config = dict(
    num_hidden_layers=15,
    hidden_size=256,
    num_attention_heads=2,
    num_key_value_heads=2,
    head_dim=128,
    intermediate_size=1024,
    vocab_size=2048,
    hidden_act='tanh_gelu',
    norm='layernorm',
    norm_place='pre',
    norm_eps=1e-05,
    positions='rope',
    rope_theta=10000.0,
    rope_fraction=0.5,
    qk_norm=True,
    attn_scale=0.0884,
    bias='all',
    tie_word_embeddings=False,
    parallel_block=True,
    init='uniform',
    init_std_qkv=0.0386,
    init_std_o=0.0479,
    init_std_up=0.0552,
    init_std_down=0.0552,
    optimizer='muon_hyperball',
    learning_rate=0.0179,
    beta1=0.95,
    weight_decay=0.0,
    lr_head=0.00819,
    max_grad_norm=2.0,
    warmup_steps=34,
    schedule='wsd',
    decay_fraction=1.0,
    decay_shape='linear',
    final_lr_fraction=0.1,
    batch_tokens=131072,
    max_seq_len=1024,
    doc_mask=True,
    train_tokens=608100000,
    max_steps=4640,
    dataset='wikipedia_en',
)
Each number is 128 + 24 x the weight over its row's rms, rounded and kept within 0 to 255. Layers, rows and columns count from 0. The size above them is the row's rms in percent of the matrix's.

# layer 5 MLP up, 1024x256, rms 0.0552, rows 163-215, columns 128-191
size [ 99 105  96  91 111  88  97 107  90 100  95 103 104 101 100  94  96  98 100  92 100 102  93 104 102  94  96  96  95  88  96  97 106  91  96  99  96 100 108 101  99  83 107 100 101 105  97  94 165  97 108  98 105]
[[123 102 125  80 119 106 142 135  87 120 132  51 130 170 173 117 135 143 172 126 103 137 123 143 105 152 137  85 167 132 128 125 131 131  87 120 101 139 143 138 117 164 136 116 120 101 139 168 145 152 138 118 169 110 132 112 107 150 121 162 136 126 119 109]
 [151 161 162 128 105  96 113 161 122 107 106 121 123 105 126 146 154 137 138 143 108 150 123 127 152 105 144 136 144 159  94 112 141 162 114 109 144 151 120 115 111  94 152 157 134 127 132 128 144 123  99 116 132 131 147 137 133 162 105 110 142  82 153 147]
 [125 122 158 122  91 163  93 185 126 144  92 149 101 114 207 114  98 137 154 165 138 138 146 131 149 129 129 162 119 132 147 115 144 126 162 136 112 120 145 146 125 118 168 138 126 132 127 116 108 145  96 155 139 120 142 126 145 113 131 133 116 125 108  89]
 [162 118 158 106  97 116 121 165 148 124 113 136 194 104  91 148 100 159 106 102 119 121 126 121 108  82 143 129 157 118 110 150 169 112 109 117 100 121  85 146 106 101 130  82 119 164 119  71  92 106 168 148 133 137 112 116 154 111 108 157 130  88 129  99]
 [126 140 126 163 106 144 110 172 120 115 146 111 150 120 111  91 110 149 122 120  91 185 117 117  94 166 124 113 130 127 127 131 141 143 155 111 140 172 174 115 132 152 165  91 151 103 135 128 110 175 109 168 155 131 153 112 139 102 105 135 135 102 147  98]
 [112 201  97  84 193 146 147 111 134 127 123 149  92 146 138 102 139 151 156 120  93 154  98 192 120 147 137  98 167 114 148 151 132  86 146 157 137 103  66 110 105 135 143 166 162 151 103 107 133 140 113  68 133 135  99 135 133 126 111 138  84 142 129 129]
 [ 96 102  87 113 136  79 125 108 174  97  77 129 135 136 170 187 132 135 154 100 134  95 149 112 125 165 111 164 133  86 143 121 140 111 143 125 106 105 119 132 115 139 155 121 125 119 122  99 135 128 123 127 128 128 131 142 181 168 151 127 141 152  70 139]
 [ 92 136 164 161 139 169 113 166 136  95 119 124 121 131 144 124 132 155 144 147 150 169 147 116  82 104 132 115 143 148 110 144 124 119 142 143 168 120 123 138 138 104  71  77 138 101 135  93 151 114 103 147 119 148 126 118 160 124  83 114 130  85  89 122]
 [128 132 142 170 156 117  94 111 169 154 127 168 110  88 119 186 144 118 159 133  96 131 119 167 115 143 113 151 100 147 134 118 124 106  62 152 168  90 145 159 103 126 173 109 132 139 129 122 137 135 189 114 108 136 164 144 146 136 110 140 104 109 150  49]
 [109 133 126 129 113 177 158 156 131 122 129  47  97 140 111 105  98 149 133 156 128 132 137 141 139 130 108 124 114 107 154 119  89 130 116  96 120 138 131 140 138 103  99  76 149 157 167 144 144 147 142 113 133 114 167 118 159 128 114 145  98 155 112 145]
 [ 97  84  89  88 160 133 146 129 112 157 107 119  92  98 109 113  90 138  86 140 119 161 118 172 166 143 123 165 100 130 167 155 140 158 124  99 100 116 126 114 124  96 125 161 113  99 119 136 102 134  88 121 157  78 156 133 130 134  96 125 162 149 146 146]
 [134  66 127 133  76 116  87 114 107 168 137 143 139 111 129 164 153  98 124 135 132 124 114 133 112 156 109 108 152 140 143 110  95 122 106 131 158 129  92 155 159 138 123 133 106 156  73 112 161 148 124 115 114 123 110 166 188 142 103 147 142 134 124 135]
 [161 104 184 143 181 141 102 137 151 122 128 118 124 121 128 114 168 133 121 116 111  93 104 116 128 106  85 114 113 146 133 132 184 140 164  92 127 103 131 158 102 132 141 108 144  86 186 122 113 118  92 138 135 129 151  96 141 124  83 143 125 132 139  62]
 [163 106 119 156 130 172 128 122 152 149 121 130 107  89 129 126 162 150 107 123  99 142 115  86  99 151 145 129 157 109 110 123 179 142 150 128 122 109 152 111 137 135 113 148 132 125 108 143 117 148 104 150 112 166 141 180 136 158 134 133 163 114 101 121]
 [120 139 108 112 129 146 109 124 107 106 113 145 149  87 131 114 115 124 102 136 161 180  97 133 104 172 157 134 137  85 119 158 120 141 153 161 126 123 146 122 109 107 158 159 128  93 151 125 134 153 139  88 129 122 144 125 137 194 124 118 155 134 106 110]
 [129 100  95 162 170 142 111 115 144 118 106 154 140 147 109  97 115  98 129  69 109 120 130  91 122 131  84 123 128 102 132 130 100 174 111 116 160 144 158 137  84 143 113 145 155 114 132 120 113 154 160 183 117 129 150 109 140 147  91  95 101 123  99 126]
 [130 181 112 110 129 147 109 138 103 117 117 111 127 128 131 147 148  89 153 137 133 197 128 104 169 174  69 106 102 108 130 167 113 123 125 162 133 133 138 104 114  82 146 119 137 152  92 120 125 106 141 132 100 143 134 120  73 132 130 151  75 159  85 105]
 [110 144 131 182 137 105 101 170 117 141 140 166 141 105 138 163 112 110 127 138  62 110 157 119 115 125 131 176 119 119 136 130 142 141 150 216 137 135 171  89 142 129 102 157 110 122 133 124  90 157 141 178 174 112 115 117 113 121 163 162  93 102 111 144]
 [139 115 145 122 157 126 132 124 146 132 143 141 146 160 150 143  97 165  98 112  98 111 151 123 114 145 145  98 129 129 177 112 153 122  94 126 172 135 110 216 122 109 159 119 182 117 140  91 130 101  88 121 109 142  97 115  85 142 129 110 142 121 130 137]
 [133 128 126 139 150 127 107 160 124 114 118 176 106 123 111 129 143 104 151 110 141 146 169  94 125  87 104 152 108 109 108  80 150 123 143 141  94 107 169  88 128 176 130 108 150 189 161  98 135 140 137 102 107 102  88 119 154 205 131 148 146  85  85  93]
 [135 101  90 169 147 130 138 132 110  67 103 114 148 154 187 127 170 131 166 124 101 113 124 143 125 159 151 127 118 136 129 169 104 115 142  84 118 138 159 144 110 148 157 156 136 146 115 156 135 166 144 142 126 134 137 111 113 131 108 139 129 107 153 150]
 [146  75 136 119 126 117  99 158 119 121 151 135 149 105 131 167 129 124 158 120 147  92 130 146 141 167 163 122 108 134 146 134 108 125 134 105  92 127 124 160 154 131 114 121 104 123  99  84 131 163 140 101 100 121 132 129 160 116 124 111 108 109  79 142]
 [148  98 130 159 152 113 122 125 144 145 129 125 119 109 133 163 130 156 152 119 113 147 134 118  94 140 121 117 129 165 160 133 129  81 151 122 114 149 127 112 112 144 156 130 102 120 132 150 119 116 114  91 113 121 136 103  95  92 150 141 162 147 129 143]
 [135 110 137 175  95 163 142 138 107 149 154 171 131 142 181 120 166 136 170 210 150 129 154 163 131 155  79 192 113 164 125 123 156 160 116 164 117 129  97 133 142  98  67 136 111 156 155 128 109 157  90  81  82 128 148 127 130 141 136 146 142 114 123 148]
 [117  95 154 121 143 145 100 135 139 141 143 154 121 117 161 109  94 169 128 103 149 134 150 125  98 127 135 140 175 148 108 117 138 162 131 137 136  74 132 112 164 138 100 122  78 124 147 125 131 168 161 107 101 153 150 129 100 123 149 124 131 141 138  88]
 [101 128 117 131 115 149 145  68 124 104 131 104 144 123 112 158 145 115 102 130  78  93 199 156 123 128 112 132 108 100 115 121 148  98 130 107  98 139 184 163 138 153 166  89 146 158 111 150 122 154  99 109 119 166  91 156 115 113  99 138 186 109 143 154]
 [122 118 120 138 119 115 106 169 136 138  99 177 163 118 127 161 134 133 122 141 119 107 171 130 134  88 110 126 126 114 113  99 145 159 114 139 123 127 113 112 167 124 113 105  98 101 104 122 141 125 115 169 160  93 189 136 165 179  95 106 140 135 114 125]
 [ 96 132 106 111 152 141 130 111 112 133 142 105 130 172 125 145 100 106 147 134  88 181 161 146 117 128 164 114 153 127 160 163 118 135 141 144 143 105 107  99 145 125 142 117 107 148 120 103 139 103 177 155 120  82 108 176 140 165 111 103 107 123 136 127]
 [108 112 115 129 175 137 137 117  74 156 107 122 166 119 139 156 156 110 150 134 121 125 128 161 122 129 154 132  95 111  74 136 105 100 107 145 124  97  81 104 127 163 142 129 154 122 141 120 111  94 113 139 141 160 126 152 139 129 107 144 131 139 123 132]
 [ 97 133 157 161 144 124 100 146 173 114 140 138 121 158 103 142 149 115 130 137 109 151 154 145 128 144 175  99 101 148 108 112 133 141 102 140 139 182  99 119 104 158  97 106 194 112  92 149 117 134 124 120 126 144 181 124 123  83 117  97 149 169 134 109]
 [129 117  96 128  94 120  93 122 144 158 150 128 118  85 164 107 131 122 158 168 131 101 108 180 149 100  89  96 105  99 177 124 157 140 126 118 137 120 128  74  91 171 152 130 116 137 142 133 142 126  99 124 133 126  79 116 122 157 129 102 166  99 139 104]
 [ 93 112 119  98  60 137  90 161 140 177 136  47 127 132  92 157 100 158 176 102 147  95 126 135 110 157 121 129 111 140 121 164 105 142 121 122 103 150 105  98 104 123  98 103 134 118 200 127  99 128 111 149  99 118 107  82 153 123  49 179 133 123 141 155]
 [114  86 146 116 119 104 122 101 116 100 176 146 113  81 153  90 118 165 112  92 108 155 191 149  96 132 109 138 144 152 127 155 134  75 123 128 179 110 115 135 132 117  74 118 129 132 133 126 150  93 132 115 122 129 144 146 137 125  99 138 122 119 141 136]
 [130 146  96 172 141 130 113 117  92  78 113 121 142 158 127 168 131 133 109 144 165 134 130 118 107 122 118 117 156 125 124 187  92 105 115 102 159  95 151 173  97  94 122 147  80 135 121 107 164 167  83 164 120 125 124 134 114 132 151 114 133 114 153 146]
 [124 130 108 132 173  84 129 175 146  88 141 128  80 108 115 147 133 100 130 117 147 136 157 113 132 183  81 107 156 157 129 152 112 145 128 112 114 180 104 123 101 124 121 136 128 147 103 140 140 155  86 138 102 152 156  72 129 113  89 107 133 147 113 168]
 [109  67 164 153 136 113 146 155 121  72 125 102 121 114 143 156  90 116 173 160 102  92  94 110 133 122 100 157 120 127 160 157 119 127 141 154 103 116 131  93 184 119 150  87 157 137 155 152 125 170 163 127  97 150 159  99 131  95 120 174 119 106 138 102]
 [109 141 127 134 156  86 116 114 140 125 112 130 154 143 118  94 123 153  90 120 115 154 151 135 135 163 121 162 180 105 137 112 153 121  93 113 125 110 136 109  96 104 158 151 140 136  91 147 112 108  93 128 167 142 123 110 146 127 133  79 107 149  97 186]
 [138 138 116 138  81 159 139 109 104 106 147 125 111  89 175 145  99 120 133 130 139 166 137 141 143 179 127 104 119  81 145 135 103 124 117 176 140  94 113  96 127 162 130 166 110 158 137 125  95 103 141 133 111 145 134 129 154 136  96 124 100 149 126 113]
 [ 90 114 159 133 107 155 113 173 132 111 146 101 106 128 105 128 124 110 120 157 116  91 131 124 130 159 140 154 130 155 149 162 153 146 153 132 112 105 120 148  95 123 129 151 107 128  84 111 138 129 112 102 113 142 158 123 129 157 165 126 178 151 117 126]
 [175 142  74 130 124 119 127 120 114 114 128 107 142 115  93 150 129 151 132 125 128 153 161 151 174 139  90 106 128 106 110 152 149 121 159 127 127 103 118 127  88 109 120  76 103 157 150 138  96 118 127 154 142  96 133  92 127 128 140 134 126  89 138 126]
 [123 148 107 135 164 113 117 119 107 134 125 114 195 148  95 131 114 145 102 159 128 110 111 143 112  98 110 173 128 168 115 111 170 126  86 150 139 105  75 152 116 172 139 111 118 109 167 131 116 130 148 123 127  99 154 159 111 154 105 170 123 135 140  73]
 [133 145 127 122 150 141 161 111 133 123 139 155 115 122 129  80  92 145 119 134 136 165 109 102 129 154 138 159  90 161 113 172 148 108  98 162 125 166 115 163 117 125 184 209 142 124 135 127 121 114 113 114 135 137  74 101 139 123 116 125 109 131 121 170]
 [106 135 123 144 116 126 117 146 115 168 131  94 148 115 128  94 120 121 114 149 174 121 180 120 136 132 136 146 136 130 197 153 110 152 143 117  62  98 126 115 122 134 102 116 146  98 107 140 138 108  97 143 177 141 137 103 126 153 123 131 161 146 159 175]
 [188  53  95 199 151 127 149 100 146 127  83 115 114 140  86  95 117 153 131 126 110 135 172 121 139 167 127  76 143 114 146 145 153 128  90 104 139 134 145 100 105 151 117 149 117 151 122 112 115 141 172 106 128 145 123 100 124 134 134 131 155 114 101 123]
 [116 102 143 163 185 116 128 123 110 151 146 134 143  99 118 117 119 171 150 117 134 131 133 156 120 121 125 139 122 150 125 131  32 166 124 163 170  82 138 115 130 129 117 157 132 118 150 157 141 118 124 155 106 131 128 121 123 107 115 118 147 123 130 140]
 [150  82 109 162 148 155 113 161 103 139 154 121 137  91 114 136 153 133 113 106 113 145 158 116 123 165 152 165 137 113  88 110 127 122 104 178 103 129 117 103 107 108 120 102 107  97 152 159 167 115 137 128  93 131 173 107 125 130 118 128 119 127 137 117]
 [120 158 164 138 111 138 129 159 145  97 112 120 147 154 122 119 143 124 115 147 151 115 120 138 123 142  96 148 128  99  98 112 126 131 148 137 140 125 105 118 133  65 122 143 135 133 146 114 177  98 129 125 123 160 145 137 104 141 142 173 129 103 137 125]
 [123  91 132  75  84 136 111 117 123 158  98 151 169 136 139 144 105 114 129 142 101 138 145 138 143 167 143 169  93 127 135  91 148 116 137 132 125  92 135 188 107 117 146 147  74 128  83 128 128 170  69 114 172 126 149 105  93 109 118 120 148 145 122 112]
 [ 71  84  86 164 123  88 136 132 107 141 132 106 130 136  86 141 153 119 113  88 112  89 141 130 148  90 117 152 119 117 124  69 160 152 135 165 153 102 102 117 149 119  83 115 132 136 125 158  98 148 133 100 163 134 128 115 129  95 137  84 108 135 125 178]
 [ 93 119 162 125 144 115  79 128 105 131 122 134 120 142 113 148 134 117 160 121 135  98  97 119  97 154 103 139 115 113  94 141  90 136 125 146 165 124 133 148 157 115 126 162 123 119 128 123 111 110 156  87 128 120 148  93 162 163 116 154 158 128 144  93]
 [105 178 121 120 147 154 120 154 101 115 150 135 134 124 104 110 119 125  91 123 179 118 131 148  92 135 156 134 133 125 114 113  98 136 139 125 144 189 148 161 105 173 135  91 109  92 122 179 123 137  96 133 100 157 156  62 124 110 128 157 111 110 156 143]
 [137 165 126 139  97 174 118 134 150 118 100 103 122 135 145 108 162 140 109  97 131 123 142 143 107 120 170 112 165  88 152  93 141 121 126 178  64 152 110 142 147  96 109 109 117 137 164 125  95 156 121 160 148 128 117 143 115 154 108 108 118  74 156 106]
 [113 162 117 124 112 149 160 155 107 126 113 149  99 159 133  85 123 140 154 144 121 126 113 158 116 120 100 178 143 118 143 137 156 145 135 109 145 173 105  80 157 144 125 154 102 125 110 132 103 184 117 113 139 127 104 128  62 149 113 125 124 113 133 156]]
# layer 5 MLP down (transposed), 1024x256, rms 0.0551, rows 163-214, columns 128-191
size [103 101  98  92 110  90  97 102  87  97  92 100 105 101 107  94  97  96 100  92  91  96 108 101 116  96  95  96  92  84  97 109 107  92  91 100  93  99 107 100  96  89 112  98  98 107  98  95 150  92 104 100]
[[124 105 122 125  80 109 160  96 109 125 115 136 146 155 143  91 102  96 172 142 100  87 115 116 143 148 140  97  85 125 122 133 149 163 129  89 114 119  72 108 134 155 121 157 181 132 140 128 140 144 128 130 127 120 145 140  97 141 186 107 129 121 138 101]
 [149 126 138 161 146 133 143 137 126 111 160 107 126 132  95  86 123 153 111 139 142  80 141 133 158 141 141  59 131 152 110 153 126 146 113 119 133 130 161 125 135 129 101  92 135 172 126  88 139 165 100 132 108 147 117 118 115 123 154 131 108 142 120 145]
 [119 150 129 130 134 149 147 100 107 111 114 113 165 101  88 153 185 116 147 154 127 132 129 101 131 137 129  66 149 128  98 133 129 174 103  97 185 105 122  89 151  97  99 121 131 125 132 144 158 101 173  96 146 124 108 160 103 154 163  92 156 114 163 145]
 [111 139 134 122 137 151 168 120 127 104 114 133 155 151 162 198  99 117  99 130 101 108 118 118 151 148 149 138 104 132 162 144  89 157 107 144 109 101 117 101  89 138 146 154 142 128 135 148 139 127 102 133 119 144 191 164 132 187 120 117 153 149 116 144]
 [110 145 121 144 128 125 128 169 159  84 201 160  93 161 111 130  96 130 120 134  98 157 155 119 101 144 147 103 147 105 105 146 123 121 129 121 153 184 151 129 166 126 191 101 142  97 154 128 103 125  83 143  95 160 145 113 105 108  52 172  89 114  77 107]
 [120 130 147 146 119 157  91 108 114 130 160 142 180 161  91  98 150 146 107 156 125 103 128 112  97  61 131 133  93 120 123 114 111 155 124  94  92 187 144 123 161 127 153 110 153 168 125 130 132 132 155 181 133 112 133 141 130 109 111 103 119 101 136  90]
 [123 137 147 111  97 123 161  71 151 102 147 101 124 105 131 183 120 131 166 110  95 113 119  97 170 124 147 121 106 115 105 146 108  69  96 116 106 157 146 166 127 164 145 158 109 110 152 136 112  92 134 105 140 113 129 119 148 106 141 130 141 113 143 132]
 [104 129 127 119 121 183  81 101 131 139 131 125 131 142 156 114 132 151  89  84 151 160 152 107 102 157 101  67  89  91 104 121 149 134 127 155 159 170 134 128 106  82 127 113 126 122 135 125 133 129 136 113 120 133 127 143 144  90 115 157  98 111 134 106]
 [101 118 156 106  56 103 150 157  94 113 103  92 132 157 113 140 114 146 139  89 104 121 137  82 145 100 105 101 116 123 123 144 143 111 187 127 157 151 117 164 124 135 119 167 106 109 112 167 116 122  80 150 125  99  98  96 198  93 118 118 161 136 171 159]
 [140 102 188 164  77 103 105 119 112 102  99 157 124 123 118 115 117 128 126 163 156 137 118 143 134  87 151 109 145 107 134 161 113 159 138 121 136 180 122  94 125 163 159 124 129 130 114 121 106 143  89 116 147 113 139 119 143 122 101 154 164 135 115 146]
 [140 126 145 119 122 147 110 156 150  90 170 111 140 129 128 124 161 140 130 160 153  87  98 127 165  90 121 130 147 157 100  86 109 139 119 133 125 129 112 126 130 116 142  89 186 151 141 140 172 114 133  83 143 152 116 107 139 126 161  99 124 153 132 140]
 [149 149 131 152 147 171 112 121 123 107  89 108 125 104 100 125  50 118 173 149 120 115 113 157 124 145 111 125 161 115 117 149 158 172 175 127  79 116 109 112 160 131 143 120 140 141 170 171 128 153 123 135 108  98 160 124 137 170 148 119 108 113  79  95]
 [134 140 188 126 106 118 106 140 170 133 125 149 146 111 119 112 126 132 122 155 124 147 115 120 162 110 143 123 133 159 158 103 152 133 147 113 136  98 169 132 125  76 137 144 130 104 135  90 113 172  99 127 101 127 116 117 121 131 103 125 137 116 146  93]
 [151 138 136 116 127  84 114  84 130 107 115 124 130  72 110 125 111 106 120 149 171 127 131 115  92  90  96 161 112 144 117 122 111 137 123 130 116 122 101 144 138 120 115 106 142 144 104 146 125 125 128  92 154 111 124 136 132 116 128  90 107 116 171 120]
 [141 116 145 133 122 160 150 114 123 157 122  95 160 123 136 153 108 144 130 149 109 146 118 124 151 127 178 131 117 140  99 135 147 168 172  96 141 137 132 104 125 137 138 130 144 136 163  91  95  80 153 114 110  99 101 118 135 104 139 123 137 113 149 146]
 [143 123 134  98 131 119 103 131 114 148 144 115 138 101  89 133 165 164 128 108 136 141 141 133 136 150 166 118 111 130 165  98 131 130 108 162 104 125 102 132  89 132 159  86 129 136 114  71 142 169 148 125 114 119  98  98 114  83 171 158 174 158 124 144]
 [148 128  96 118 151 123 128 170 148 138 116 104 125  90 154 100 149 147 145 152 128 138 139 139 145 122 128  91 112 123 144 135 139  81 153 105 143  99 133 124 167 172 118 142 108 159 107 131 120 120  79 134  98  95 124 153 138 134 129 138 104 170 141 144]
 [143 160 115  94 118 124 141 105 148 179 105 130 113 132 112 112 119 155  96 135 142 133 110  74 162 119 128 161 127 129 106 122 138 141 128  67 145 121 129 127 121 117 181 119 120 129 112 135 137 144 106  97 119  99 102 148 116 132 112 129 154 122 147  94]
 [150 126 186 135 177 136  68 114 110  83 104 150 111 155 127 129 162 138 115 128 153  51 107 145 140 142 156  84 122 121 112 145 111 105 151 147 137 133 118 128 103 170 134 105 124 122 104  81 151 126 145 112 172 139 155 116 100 105  99 142 143 154 153 129]
 [112 124 100 122 112 121 130 130 137 142 151 132  98 140 120 152 118 176  91 153 110  95 129 130 134 138  74 105 130 128 139 145 113 122 139 140 129 146 100 140 145 145 138 156 134  79  98 142 129  97 149 126 169 101  82 146 111 157 120 145 131 147 158 133]
 [147  96 172 108 121 116 142 122 150 161 163 147 156 114 114 122  90 111 140 157 132  97 159 120 117 130 167 155 104 157 123 151 169 111 136 172 112 117  77 117 144 125 108  94 108 160 102 136 159 154 125 138 121 152 136 153 141 150  98 158 147 159  63 117]
 [148 113 165 165 112 144 125 161 100  86 109 152 124 120 136 151 185  86 130 112 144 101 110 125 116  96 127 106 134  64 125 121 150 118 100 125 104 133 109 116 132 137  87 127 131 134 101 161 139  61 159 127 136 147  77  88  75 129 114 158 141 106 140 104]
 [164 105 164 127 154 162 151 134 139 140 151 131 158 144 108 132 132 101 138 127 147 143 165  85  71 134  92 121 143 120 142 103 122 143 101  94 109  78 145 127 100 183 168 145  88 105  77 130 113 120 125  95 123 139 148 114 138 178 101 184 129 151 155 176]
 [112 161 129 131 119 139 152 137 130 175 114 129  88 153 135  97  95 172 148 116 178 145 150 175 154 115  64 128 140 123 115 134 110 128 159 128 149 117 147 126 123 123 102 141 102 164 134 162  93 109 115 152 135 158 145  93 122 139 119 137 160 170  78 149]
 [119 129 134 132 180 106 122  79 135 117 148 131 174 125 127  94  87 125 129 115 146 151  76 116  82 134 144 112 166  92 104 108 134 137 139 121 108 125  96 144 124 119  92 110 131 131 159 131 114 148 166 117 118 139 150  95 124 145 124 134 156 165 108  80]
 [136 130 115 133  93 138 123  82 139 127 135 128 142 152 147  70 101 127 129 134 142 135  83 136 125 133 168 137 119 146 162 127 141 140 146 150 139 108 105 109 142 114 158 139 100 129 130 140 148 123 139 121  93 156 150 147 157 152 176 157  92 139 158 114]
 [155 132 165 163 108 143  98 153 131 149 102 140 131 138  81 134 156 126  94 130 121 144  94 146 163 119 131 126 141 118 127 105 171 102 103 154 160 129  98 168 109 107 153 157 135  99 159 156 142 125 142 104 141 156 171 115  95 129 115 139  98  89 151 121]
 [119 107 103 121 154 166 101 134 145 119 124 174 140 145 130  69 153 121 148 115 148 103 120 104 129 138 124 147 127 152 145 136 112 148 112 144 122 109 138 158 129 120 152 126 145 149 126 166 157 150 108 143 125 148 173 126 112 112 170 164 132 134  88 122]
 [132  84 141 102  96 126 142 148 149 123 169 149 100 141 149 109 104 145 103  95 118 111 132  99 119 135 109 116 160 146 138  88 135 114 110  96 131 132 159  80 176 121 110 137 117 156 130 128 140 141 141 147 147 160 130 124 147 157 167 118 119 121 129 118]
 [121 126 144 122 110 127 110 118 141 126  89  77 143 136  91 157 112 118 115 145 135  82 134 136 117 132 107  96 108 150 146 124 129 132 159  77 143 153 112  95  80 133  73 160 154 119 110 121  86 111 109 146 117  99 107  94 147 119 152 176 114 140 132 149]
 [124 102 190 133 123 134 101 124 152 105 143 122 135 124 136 134 162 141 117 127 128 139 129 135 148 115 118 146 151 151 121 155 163 159 115 134 119 108 141 171 140 120 121  96 139 108 155 123 131 122 101  95 123 157 148 140 151 134 150 164 130  84  82 115]
 [108 134 151 120 140 127 156 129  88 127 133 144  98 143 123 154  93 132 165 164 128  80 127 165 160 153 148 109 103 158 126  79 125 109 133 148 134  62 160 114 153 108 127 126 132 132 164 116 121 116 190 120 132  95  86 110 116 134 115 119 142 127 155 118]
 [136 112 136 144 147 112 103 102 132 116 106 132 146 115 167 104 139 133 176 107 140 106 125 110 178 133 144 125 156 116  92 160 115 110 125 114 116 140  89 116 132  94  85 128 146 117 165 143 106 145 178 150 182 126 162 157 133 125 140  95 116 128 161 162]
 [142 136 141 132  76 116 149 169 155 153 129 114 128 115 116 114 147 138 141 141  83 148 106 124 167 133 116 143 127 129 137 100 155 137 118 133 123 121 117  95 120 114 172 117 155 122 145  93 102 120 177  87 152 134 127 133 155 127 116 164  75 133 127 128]
 [131 131  86 143 138 135 129 116 134 141 103 133 142 101  98  90 161 100 163 144 161 152  93 113 152 112  45 169 112 129  86 114 117 133 145 158 113 134 158 143 138 129  88 127 128 138 171  91 122 142 123 136 105 112 108 110 155 112 125 152 157 141 128 141]
 [109 123 149 138 156 150 155 113 155 162 190  82 119  86  90 123 155 125 141 147 142 117 115 111 114 151 118 133 177 113 158 151 119 136 131 148 127 156 122 131 151 177  72 105 153 139 157 120 133 123  93 130 142 112 136 132 168  96 112 140 136  96 122 121]
 [ 90 152  92 140  84 119 123  88 130 102 121 141 142 150 131 120 159 119 106  98  82 105 120 137 110  98 126 164  86 130 106 140  84 152 113 120 163 166 159 152 121 133 120 107 112  84 147 120 164 168 141 126 124  86 142 158 152 156 131 101 162 127 159 123]
 [114 102 116 148 140 106 150 124 146 132 140 133 127 169 132 116 162 113 104  78 153 112 108  92 106 116  99 127 143 134 131 126 136 123 116 146 150 122 129 128 199 123 146 152 121 106 113  99 118 147 109  99 134 117 127 157 124 127 172 160 123 117 126 155]
 [114 138 102 116 135 123  91 133 136 128 141 118 164 137 123 130 113 104 106 134 141 122 160 142 160 161  93 105  60  93 108 197 144 131 120  99 160 154 103 135 126 116 130 134 153 125  97 124 126 124 148 117 140  98 130 117 168 160 150 139 170 175 113 108]
 [ 97 175 135 147  92 110 134 138 113 122 131  93 121 123 123 120 152 151 182  71 120 121 109 160 118  95 116  96 119 131 131 139 142 125 143 125 157 138 175 138 142 116 129 102 120 112 135 106 123  96 161 114 142  92 116  96 145 135 105 133 108  66  86 139]
 [128 149 107 101  83 142 145 120 126  96 129 185 129 121 140 141 115  95 103 139 185 121 136 123 113 121 131 113 123 142 122 153 128 123  99 128 175 144 136 143 108 104 116 122 108 139 104 144 147 142 125 108 148 147 146 151 113 113 143  94 127 119 150 135]
 [123 195 126  85 111 149 159 106  37 155 102 133 121 129 154 146 118 115 111 155 151 135  81 132  97 106 110 110 106 141  96 138 144 158 129 114 106 111 102 174 125 124 125 143 129  84 133 134  90 106 112 119 120 137 118 126 134 123 163 153 115 121 139 144]
 [ 88 109 154 130 143 138 118 172 172 112 115 119 125 142 139 140 118 132 135 170  97 129  93 142 136 106 140 132 143 137 152 147 120 143 115 156 122 104  83 133 138 184 102 112 115 122 147 136 113  88 104 134 146 140 112  97 137 120 123 121 150 171 109 130]
 [127 149 130 105  77 101 106 139 134 164 126 101 160 129  81 173  91 136  68 169 158 189 133 131 132 137 131 154 118  92 133 158 116 125 160 171 102 112 130 130 142 126 164 132 149 120 131 119 128 156 103 133 103 133 123 132 131 103 101 156  90 140 110 108]
 [158 104 168 126 181 155 135  78 114 143 151 161 112 133 111 153 121 130 115 145 165 104 136 104 123 150 139 108  91 166 137 120 156 155 129 127 165 132 122 130 137 110 154 147 126 119 145  95 128 142  96 124 143 131 160 154 137 120 142 108 138 163  83 160]
 [136 133 120 137 168 141  86 164 136  78 103 194 142 153 103 139 126  68 164 118  91 146 152 151  77 133 190 138 134 130 154  96 120 103 135 140 110 130 126 168 147 171 159 154  95  80  94 125 116 128 109 136  89 131 157 131 108 107 136 153 145 110 148 116]
 [150  64  84 119 135 135 130 165 103 111 172 165 156 143 129  98 141 138 131 127 154 103 105 137  89 160 123 147 117 141 122 152 169  95 119 109 101 184 153 127 102 113 109 104  93 149  84 170 100  75 134 131 154 134 137 149 133 115 149 107 160 159  77 122]
 [122 151 127 121 151 125 162 118 123 106 104 151 126 157 161 121  94 116 129 134 102  90 133 119 109 116 132 138 114 138 111 155 134 142 103 120 116 169 143  77 170 183 114 124 123 129 156  88 130 160 130 162 132 158 108 149 143 143 124 177 133 146 124 115]
 [ 83 102 126 151 122 106 115 136 125  85 140 122 122 115 117 121 170 114 113  97 120 140 159 117 115 129 128 140 135 102 137 110 153 143 129 145 146 121  78 101 138 110  77 110 131 140 138 166 104 132 133 110 136 103 128 143 144 107 176  82  90 144 123 152]
 [144 123  98 125  88 157 140 122 153 117 123 128 126 146 126 151 127 160 162 175  92 116 106 130 154  79 155 129 159 128 140 125 152 126 130 117 136  82 151 125 143 133 111  96 147 122  90 151 152 108 105 156 113 129 175 135 111 131 168  90 100 142 116 171]
 [128 175 109 137 165 135 114 174 136 144  74 145 150 129 115 135 132 125 161 156 137 104 133 110 106 148 183 121 100 118 129 123 158 107 135 114 170 169 162 121  82 117 166 151 114 111 119 143 166 128 150  95 119 114 118 107 136 118 149 100 120 120 171 156]
 [106 159  94 164 141 153 120 111 133 105 125 124 117 119 128 118 186  76 103 161 138 143 105 104  80 129 157 124  81 146 125 129 118 140 175 152 139 123 115 137  86 110 138 146 162 137 103 160 104 165 142 114 110 105 129 108 172 139  81 142  96 145 188 117]]